From a checkpoint of a small transformer trained on Wikipedia: 559M tokens, 4265 steps.
Each number is 500 + 25 x the weight over its row's rms, rounded and kept within 0 to 999. Layers, rows and columns count from 0. Numbers have three digits each. The size before them is the row's rms in percent of the matrix's.

# layer 3 MLP down (transposed), 1280x640, rms 0.031, rows 852-877, columns 128-255
094:543486500506480516463456501511496520509520480485502481535485468467500508504496488489507478498524500498516502527478508523496422476526484474485471510501494559499556500468505553487532494487527539487490494502536542506496543486481535460507507439496525498474534458471488539520485481496510518513519464521507504454485516531558489497511534494488473513532473488491492496503473506510495501500441
097:471467465469555525539480519492504480511504524485492509536513522533493535495445455472478537482496475487503531484508494536529505503506494447525495470519485527523438521501482519489509511502472491506512515504531439500552493512467476486532501506528484462509474478499499466526485477506535498489507491545504494522494518475491462498485516511551564476513504557525521501507541492525487520501526
107:518489462489545447518480501503498457444521515494522548518531452509500493455500521450499487510509493488531499534475486520501492546445501468456532487474522491501477532530516483514516469539510497495463521521473517488488524477481496494516527492493448502458481505511478530515492481546489559513542471519528505540520500516501471474493512483484491489511524535511469510503472492482502505505477
099:488479476523511489523504524501513523465518492467529501529510517493506507486509529492486480518491480500515508507464465444532477536456517484519487512536521482458528464514533561462517505489493498515472463552494547567508472523523489483484546497539510529470499524523500489486505496540457490530467479510536482543482496519511491448469514473483502515508478488522482532488534479463453543502488
100:512513502475483511488481536456518457525496521502543474471522510487497527485500451530502506476517506491495471498532487537474479508506564469526451462510507522509532484519490503486515490493465431548521464499535481502497484525508502523515511517529491548489494535499541508537485457481506496476509524487443487512461532515488473509471550428518554493539495507497505481476545477531455506453516
094:513484534498512526475488500508469518501475512474486464494487499547480513526503453488485528478514510534474524513525470545514489517512466530509534491491517465486474485517540495492491476502486518509485440508456485490538486442496511526531502561512458454450473476481544517466457504479506529478511494475497515509489487445501471471520524453460477516467492510481510526509543495493507499525518
095:453500512491501530482533537539477475480477487461500554518497476473494483509527482518498503514483555475480488505507496498499520511480504526535483515462486530504559486475504487476538476505470488485526476508532469510522461506549511473525544475495525527509519548549506454518462492513500539470486507503498513446504543509543546527496483476470470470547508514497471495491458481484517527498511
101:493549452522490514539468510526493495516518500521459477459512523475481489488517498487529497485503489495496532537507480498501506497468475484532488497478504498505503506476479480468472459468533507482473502531519512441528462505495495506497459513453527536520499482521474517492489512459483477491508507505486511505486559520466474462463464506511500496461525524471489498460490461518524514490474
100:489493432499502486448514514553499553512510495478511499504479529513480515552501465520493527455507481504510520496488508484478462510464479477484492448501503480447489488492463531525506526484484479491495497493496509473518528545528487501503498445502505502494501482501466492466466473546478509549506498489455474480407538543496522483486457539503490467481498504496501520559503555487456503489502
109:502464463494513508475492469488503505470513511503467506480473501523536529473507497539500523485500480474535476508523500519480475542492535530521494499485510485509515483521481545526493544496504482514470526480522501459524508490471482496511459517466517529486517512509489500505460528514527492535512509497521482492435529530492470504503435539524542518534495460495499506510506502537498520476518
096:479540536504514500494443499513501498505500465500480487528486519471511481532501476521504523456471525507493478547514513443476486506485495468470516530495511502518515513471466519495453489519515502518512492487459485545487516528524531445476433520496522544521473481519479519477540524459527501506501451493463541479461530475506536485505468495472486474469534478497499517518473501484537516484500
105:473460503491507487532545542509502491521503482500513514467496528505483512492460516498506476529524499484525535515508521485508482519480499507471513488480487496459532492502536500510468562476534482499511497502514514471496493518525516438515502473510555490486504520524510494526515501532474461474493508496507497517511487447462524499527508523502512455522450554471497485479443490514494475507462
101:484500518476495507497476533503479542530482570458569503493567525545492503528491517509535506497483450557519489510453506539511484487464525497508512460463464479521494475477477550511497488497510477486449468474521496522466492483481540487514488508444487533491490513511503536511487519483496503503501526513507517454523456547530502502501482495510501500521498491533471534483523517462466503463541
099:468468546474483476482510490465523515484512516490479459474517477547510542499499486519484559501519484529466528483476567495513499522500530501464538494473510491491556466523513503498477480503533496487490493451481488508479503510510478465490471494488495502497494532471532457504471506449473579525504520487536516554486529539525473564464539505520512527533479518476492507499473490501504484479493
098:453471486498460494498494484490531504551535476520506533532490512510508480528480551526526534492527532521490481490481515515505500452538478501477492487520506470478479469542488448489517500467516545500474463484501544481467491482536425490477493533495463527539488495521538505487513515483510497530478525542467513485486536514480495527470504507467509481453466535501512521508519484519525480497558
098:451514493542509515530508491468508493491498515519501502507549533544482459508475486495532501502517523536516487469531511459468521485450503502491511548547452503528482497495496510496460488538490476509549495481510475522459459487501508491525476488522567420483490502526472527458519500517531540506481551445507533476482480506484475474480512512539506551536496476558487484477486507488506457473497
101:505508464487507486496512518506513485513505470503499481494534507542500498488498526500470478492485508559519497481454505489471543476469499526533459524482511464541529501541455548490549492481459449477491479502464506483513534486499507481450541551452497504497476505501515492503487529463464515559489530491548509488484495522506489459513520508465484528596478521502456444524496512491513523473491
098:513474537473441488491498512497463449550497442549481494494489462519511466474506553518479513500498477516490458482511496462494485514482516486501463501542519505519487483470494518496469476458544481498499514479502494484506494528472514542479502494476488480499526485515491505532430512492472500484523518508518473529469533510544494548519513524487489483486529517520489483509498519465527488500499
093:524537477510510546520495517515518510490500434540521481505501424478486489547514536526524511472471487502510466532511480490490479446509527507512526533445525510510512493502507512543478488483563512495493500487505571514522492536538481481495482524506506530473506498505517525545545538529491529470509441492485506471498489484489493469504485481514500501528510479541504510525524469506474518487567
098:505530480504520506488461483533509533485526467471525508466494517515544491516559449524468479527492532509518496538506509514459497491486496495502495478530478481498489507512491557461519483503464536525504493492486488529520492480482452518482501512526470479458499492529472553491508541490500499524506518477453488474494506504492464506481445480479489508544560453510502488482487488529482473473489
097:460498480467520470535512492487517465474476477536525525443481461509502471502505535513511502554508496499493522470501514482525497490495507476496540479544523500539492499515522491486506469553496504498478450522530488507460478464466494505473500492454472535474496541499502450493525530495552508486490506518519520514482546451503465460505496501491478488491466488487502494479484475516510542498505
097:488464490486504493505493444516481456478511506462520527505497510516447493526512499484509471551513472497570495519512487515517504513513494457484510517522479483552505465515478573490535427489527486472482485497473495526527532432495543506478509487520485475500545518480520512473477506492501526509505514526469529444494517515485500487477505505485524475502536479526511460515486478499532487509500
098:500458470497516491471522440447488472478516472444521494542472497501493472515536532508509492490475481471489520519470489538518496509493511515545491503477505498492460523534534488502464524503555510470468484511510527500531498482498469519448487524527487488476518527508498501484472517473453516518519487561521480541476516509490498524469480489532478517531496523490528573504529546473480482507451
093:523486517489485502458483515469499523472491517455501492492484498517517497522500507501508512508499464520504521471549554492514506483549473548513523512526544504509507499462521512478531522457477452512469540492477504510468450534476482464508462482480475511486502490519512498543498518498453532486493452527502543503459509489498529502514476516528494480497512487505493502492525480521459515482497
102:520498482484533486499493472456484477529480508503538510529469478498525469543513497503509495500511486486503421481489501475492478477517519552501548481509460464515512512512486498493480492519520469508535490489502484467478489513485518483483476536459514497532469479507479454500485483496452460448477526464493441473521481463513477505462524497504491498515529506530511506513499485510532460526479
103:480506492514441517474472548510494517455449514476475449503487521460508488504442507519486474473459543503531495486479491516468542532489524446483507478529486510484494458492506474479517542514501471522482509517517531481489458503533525513476474495513470493439500505502485457517531505492475479509500477494520501516499515493526516511469484467547521490506491486491484496449495539522512517493542
# layer 3 MLP up, 1280x640, rms 0.031, rows 853-877, columns 128-255
085:527492481507480506509497505503474498525512536484501510492507500523488498489498537503534473488479468466467533491484498499533473520464494463498536482492498469442520507506529471504516491478499484485498459504484518532520486482517450507513491528539530508497517518458459503471481500528492476484488483497486493537478466457508544480480520538502531489502517495492497513498552502481508519541518
113:542437457525480482518481524509506502472516509488528519476481494525510485527400470486502511505529519462510529492521480486463557494525482517518499516475496517479514532527539505537503485509476501492500517536536479495473489493536466496442504499542507500485502488467463493529465465575576498521488495502556511488500540525492516499467499489487464540521495518517481530539494509508525493490471
111:548517505496524520497505481492503550476471524495486509543480453496555528554508487541535520507494455475480532505473489532492517531521500535481472496499470499494513518520495487479488470460508512544499504490494462478503519537495515527439506486530527506519512472450485476519489539509521478473483455522523490559527504468498506497477495493464531532525457528511570527518525499521509487521489
095:485493518512492543527501459515494499506447527478542477537559510495470503469479474501499552510501527504493490525504482475490456518502485488518532487508516524511509510477443491507495505503490539500505478535512475462465507465515495490463510507492467447464507517513530489497502534500547447492556490478523515524507504498531518526517490466465482503513535480525476523522532547533494513479489
091:503476504506452492500536458502447539470497514515509548462486511522514494499495490506493484513481494491504494481523516490514462511535501473519502497514509512465498478485493500512495523480485496542514523518507496520504552490521506497486488506536518521458504504529562510523523545512525512471494474499518498491496523476507443526512495486514542474543492482462487502499553507527543498500509
100:507513469496480495505482492463449552547543507488492520476493489478468493477472488471483496523520490533507501482535521529521479508537512485460476507504539514511496478498471488544493547541511521461491538488537513509502514493522483485469476531524491500500466454501514542488485534552454516535536456506534525512465490524524549501461516514458465461491488536485508500509516524468460485462496
096:530477523493514544481481534481454501539499545526538532488518521449458512479500469498578482525515525538509502523532527541528484444516509526472521510480532520541453515488500488493507529511513500498495478496472490482502494469544537525503520493529526540489499486555509487507472488501516501514496479471486506459510436446495483486499462502475491522482495513510463545472504567486479534523492
098:500511491528513455442531504509511448474506515542506511500478499527523451508492505520506497520499505485482501464514459541504522485566504546464477523521524483502530509482492453462514452521470546470512458502499522483496501494541505484492480514506512542508492523473510507499471483508462509499531457510522462539474496531503500499511480487533510487505485467465532508489532480466511555515491
105:450466478456522525494496475507523568447519545468480532480513515500471518456489503490480566487518489558500506493500527486529556480478515491486499468501530518544498480451448517513490498511548501514505531487504458481472496514532477528512537493462532485542469504488449467512486492494520432536481532496490482508493520517519548472519480507530506525471467475479482478458511530524550490543501
101:463524495490514514527508539516520490475543520468494487425521500515540480481513466510482487506527491495450518532468478498523502483514507457544523491490484500529500523493506503490484510461485464473494508526511433481522500513523536500477491485503498523497522508535521523512504497504473491500506496490427507535469516543483473482510466506496536466464496479470520469477498495501511525527487
104:554459490501503446465510510479500486518475503509516481512498489486527504463503489484490506507516484488497519509508525499470466443520481528526519526512478473555511464519498517512531511488455491457496501480497514475500499489483485476486464514527497483531507521475476500519467494467533516483471470527501559495503520474501525448481465487475530524506559517499499478516506505508479535488497
101:493471544491442549526493489485480487517498493490503514503466495493523505499491516515495502506479495484502523509498496496452539494514506507493501497468477512484494532532487524467526486472525466541512536525501472516480534500507484550501502514549464520534508518544466445498535534503486518538502497526519492553523487507465505468529473503513470476490500503514463477497550497510498522488462
095:483491483488476534499490506456489468503498520500560500492519498505453502500551497464539470458544478505508548522526492507490473452490500531509498503507517502547484438460489507488521481483461514522510479488481495528505483449479480496475502469522511518511509493501474531495524474495493484488491517530476513462490493481483490473512504498505500487521508477529507550464464514475482473512482
091:503454476500504510509458538537507527480535521471488503530463455475514473464468482540528505476502488509479543486512452494509511446503480490464470503514516486524492499522535438465469465455526491516510503501520495526525448509515541505490523441513503500478498479550503505523493439495512523479481513484483495472490531512470533495542506442509515534516479506558473503510491500527484510524470
107:516538510452521507483530479448497519467512508516519492499549453486523496538503539514551494517455547475469516530468487502487459486481485473497522522516508469454516479498458481489519502500462472505498554497471496485515528494488495493490498505518493484486494508491509544495499519481524516504511475500526507529499507507516503473445503457536494479512491490509488513524501474521480520480499
096:501527537523453498468419469476507503511515479517466484540486504463497500492486460467485521478445481485517461477479493493500508483472488490508486491473486543518493511520445450464515514504499504479516515517457520463513503523468489576490487536513476499506499482474525481484521512513492500513515504481477506460492438538462511479530518456501518493557520502461481465474517532516480541479504
097:516538535511508523503487509509446491482548458484493506473506517503536505529520509503499539473514476532490519524473527491537511502488507476555469517509506525520558508509489473532544478469526475524467475530456463509495516537469551526504491479503456504477478510480525537466546495518493522503462474518498513535558450485502570530528498481501537539476534494509541528474489484509527498464468
094:498485539507491498467473493511492512555520507501509515501528483510524533552518462468480522449492471502498466475495521536491538456496468509486490505495488463489493458516500513556501460502484497504510497525495504492497478546525457519547525496478516516540512517499532485509448485542532483498514496491489510524458494498513466495503503483486449478468493513470474465550510514470510494497490
093:466478473466487493474459482474492521518478504496482498524531475505491515517521524460478476470512481545499492544491489486519491497494530504532542464480548495537493524464499505515486529504510488468506531498512499501513471461505509516534486449486527506503488527511480458491522511522530487508477475452450454542483480516491521547499513508510509495498515479508525456499507520521503461483492
092:476501493501476474489484522492491492484485502478512504520461496495482551475492510542484505520501498458530487502518456484508529531504524501488512482454453443487537510484505504506489498458487525498474503527514452514557531490492511525521501480499597474507510486444506476538507483516520500541544552489519527448464445470480517486484553510507498471472502546507487522497478512525531483517468
093:501473485512526461496536467502451484467446509535483486500521504472544513536479487513530495504501564540503452542485500463512478480541494568486528496512464486504464550503518480484494486502498504487515489523481486547437480499496520482525490502488490519521528490479510506488505504500471487516499466528505517497449517524518507493509454472488494560483475522482522475504499506547474519503559
091:474483505547506462437523493507436483540489528455509503481551516502493513516438529493511495495504487506530502516496526494540508496515507490504471481478484493519505471508502504511526482491486470527498504503441488517486539487535425496525496455498560527522503482499489459459520519521513496482528484499468483485480490514525539520516480515480489481446511472486486501488513488497485509501482
093:460512485490507462493461531530494515515496500545506469508489547495542524513495507482516533528469505484468520453496535502489472498491490475483499508465502503493472530522506498472512523521545503472497489501477539511482502483456473480486480542511489467520547467513504486496446484500546529503515516511512517571535490508512545536480520468513510502511502482489487523465519518485539523524474
102:500499529483510497466503467470535470509516469498493487538507513487530513494515487500496489507499528484548531512545518480469501466536453520489538494502493486515476523487486505493506538522503490487457495513520507491520493483513525458468487549469487436504490479474503530505542496506497531492502490500501467503491539485495487494497510490529503501530533507494518490514525534505519539452445
108:535490469517494513538481490513480546514488482491468496449539541473504501506468474449548487474521483517460528517489488544489502518517492522486486456517497526523528466520557492515539485480521472502488507509530464539484529515455438529490540460514473466455553510545483547504466494477479505515461517555513503481510516518487505529456495529541473527474485533472470481512506476536544485500467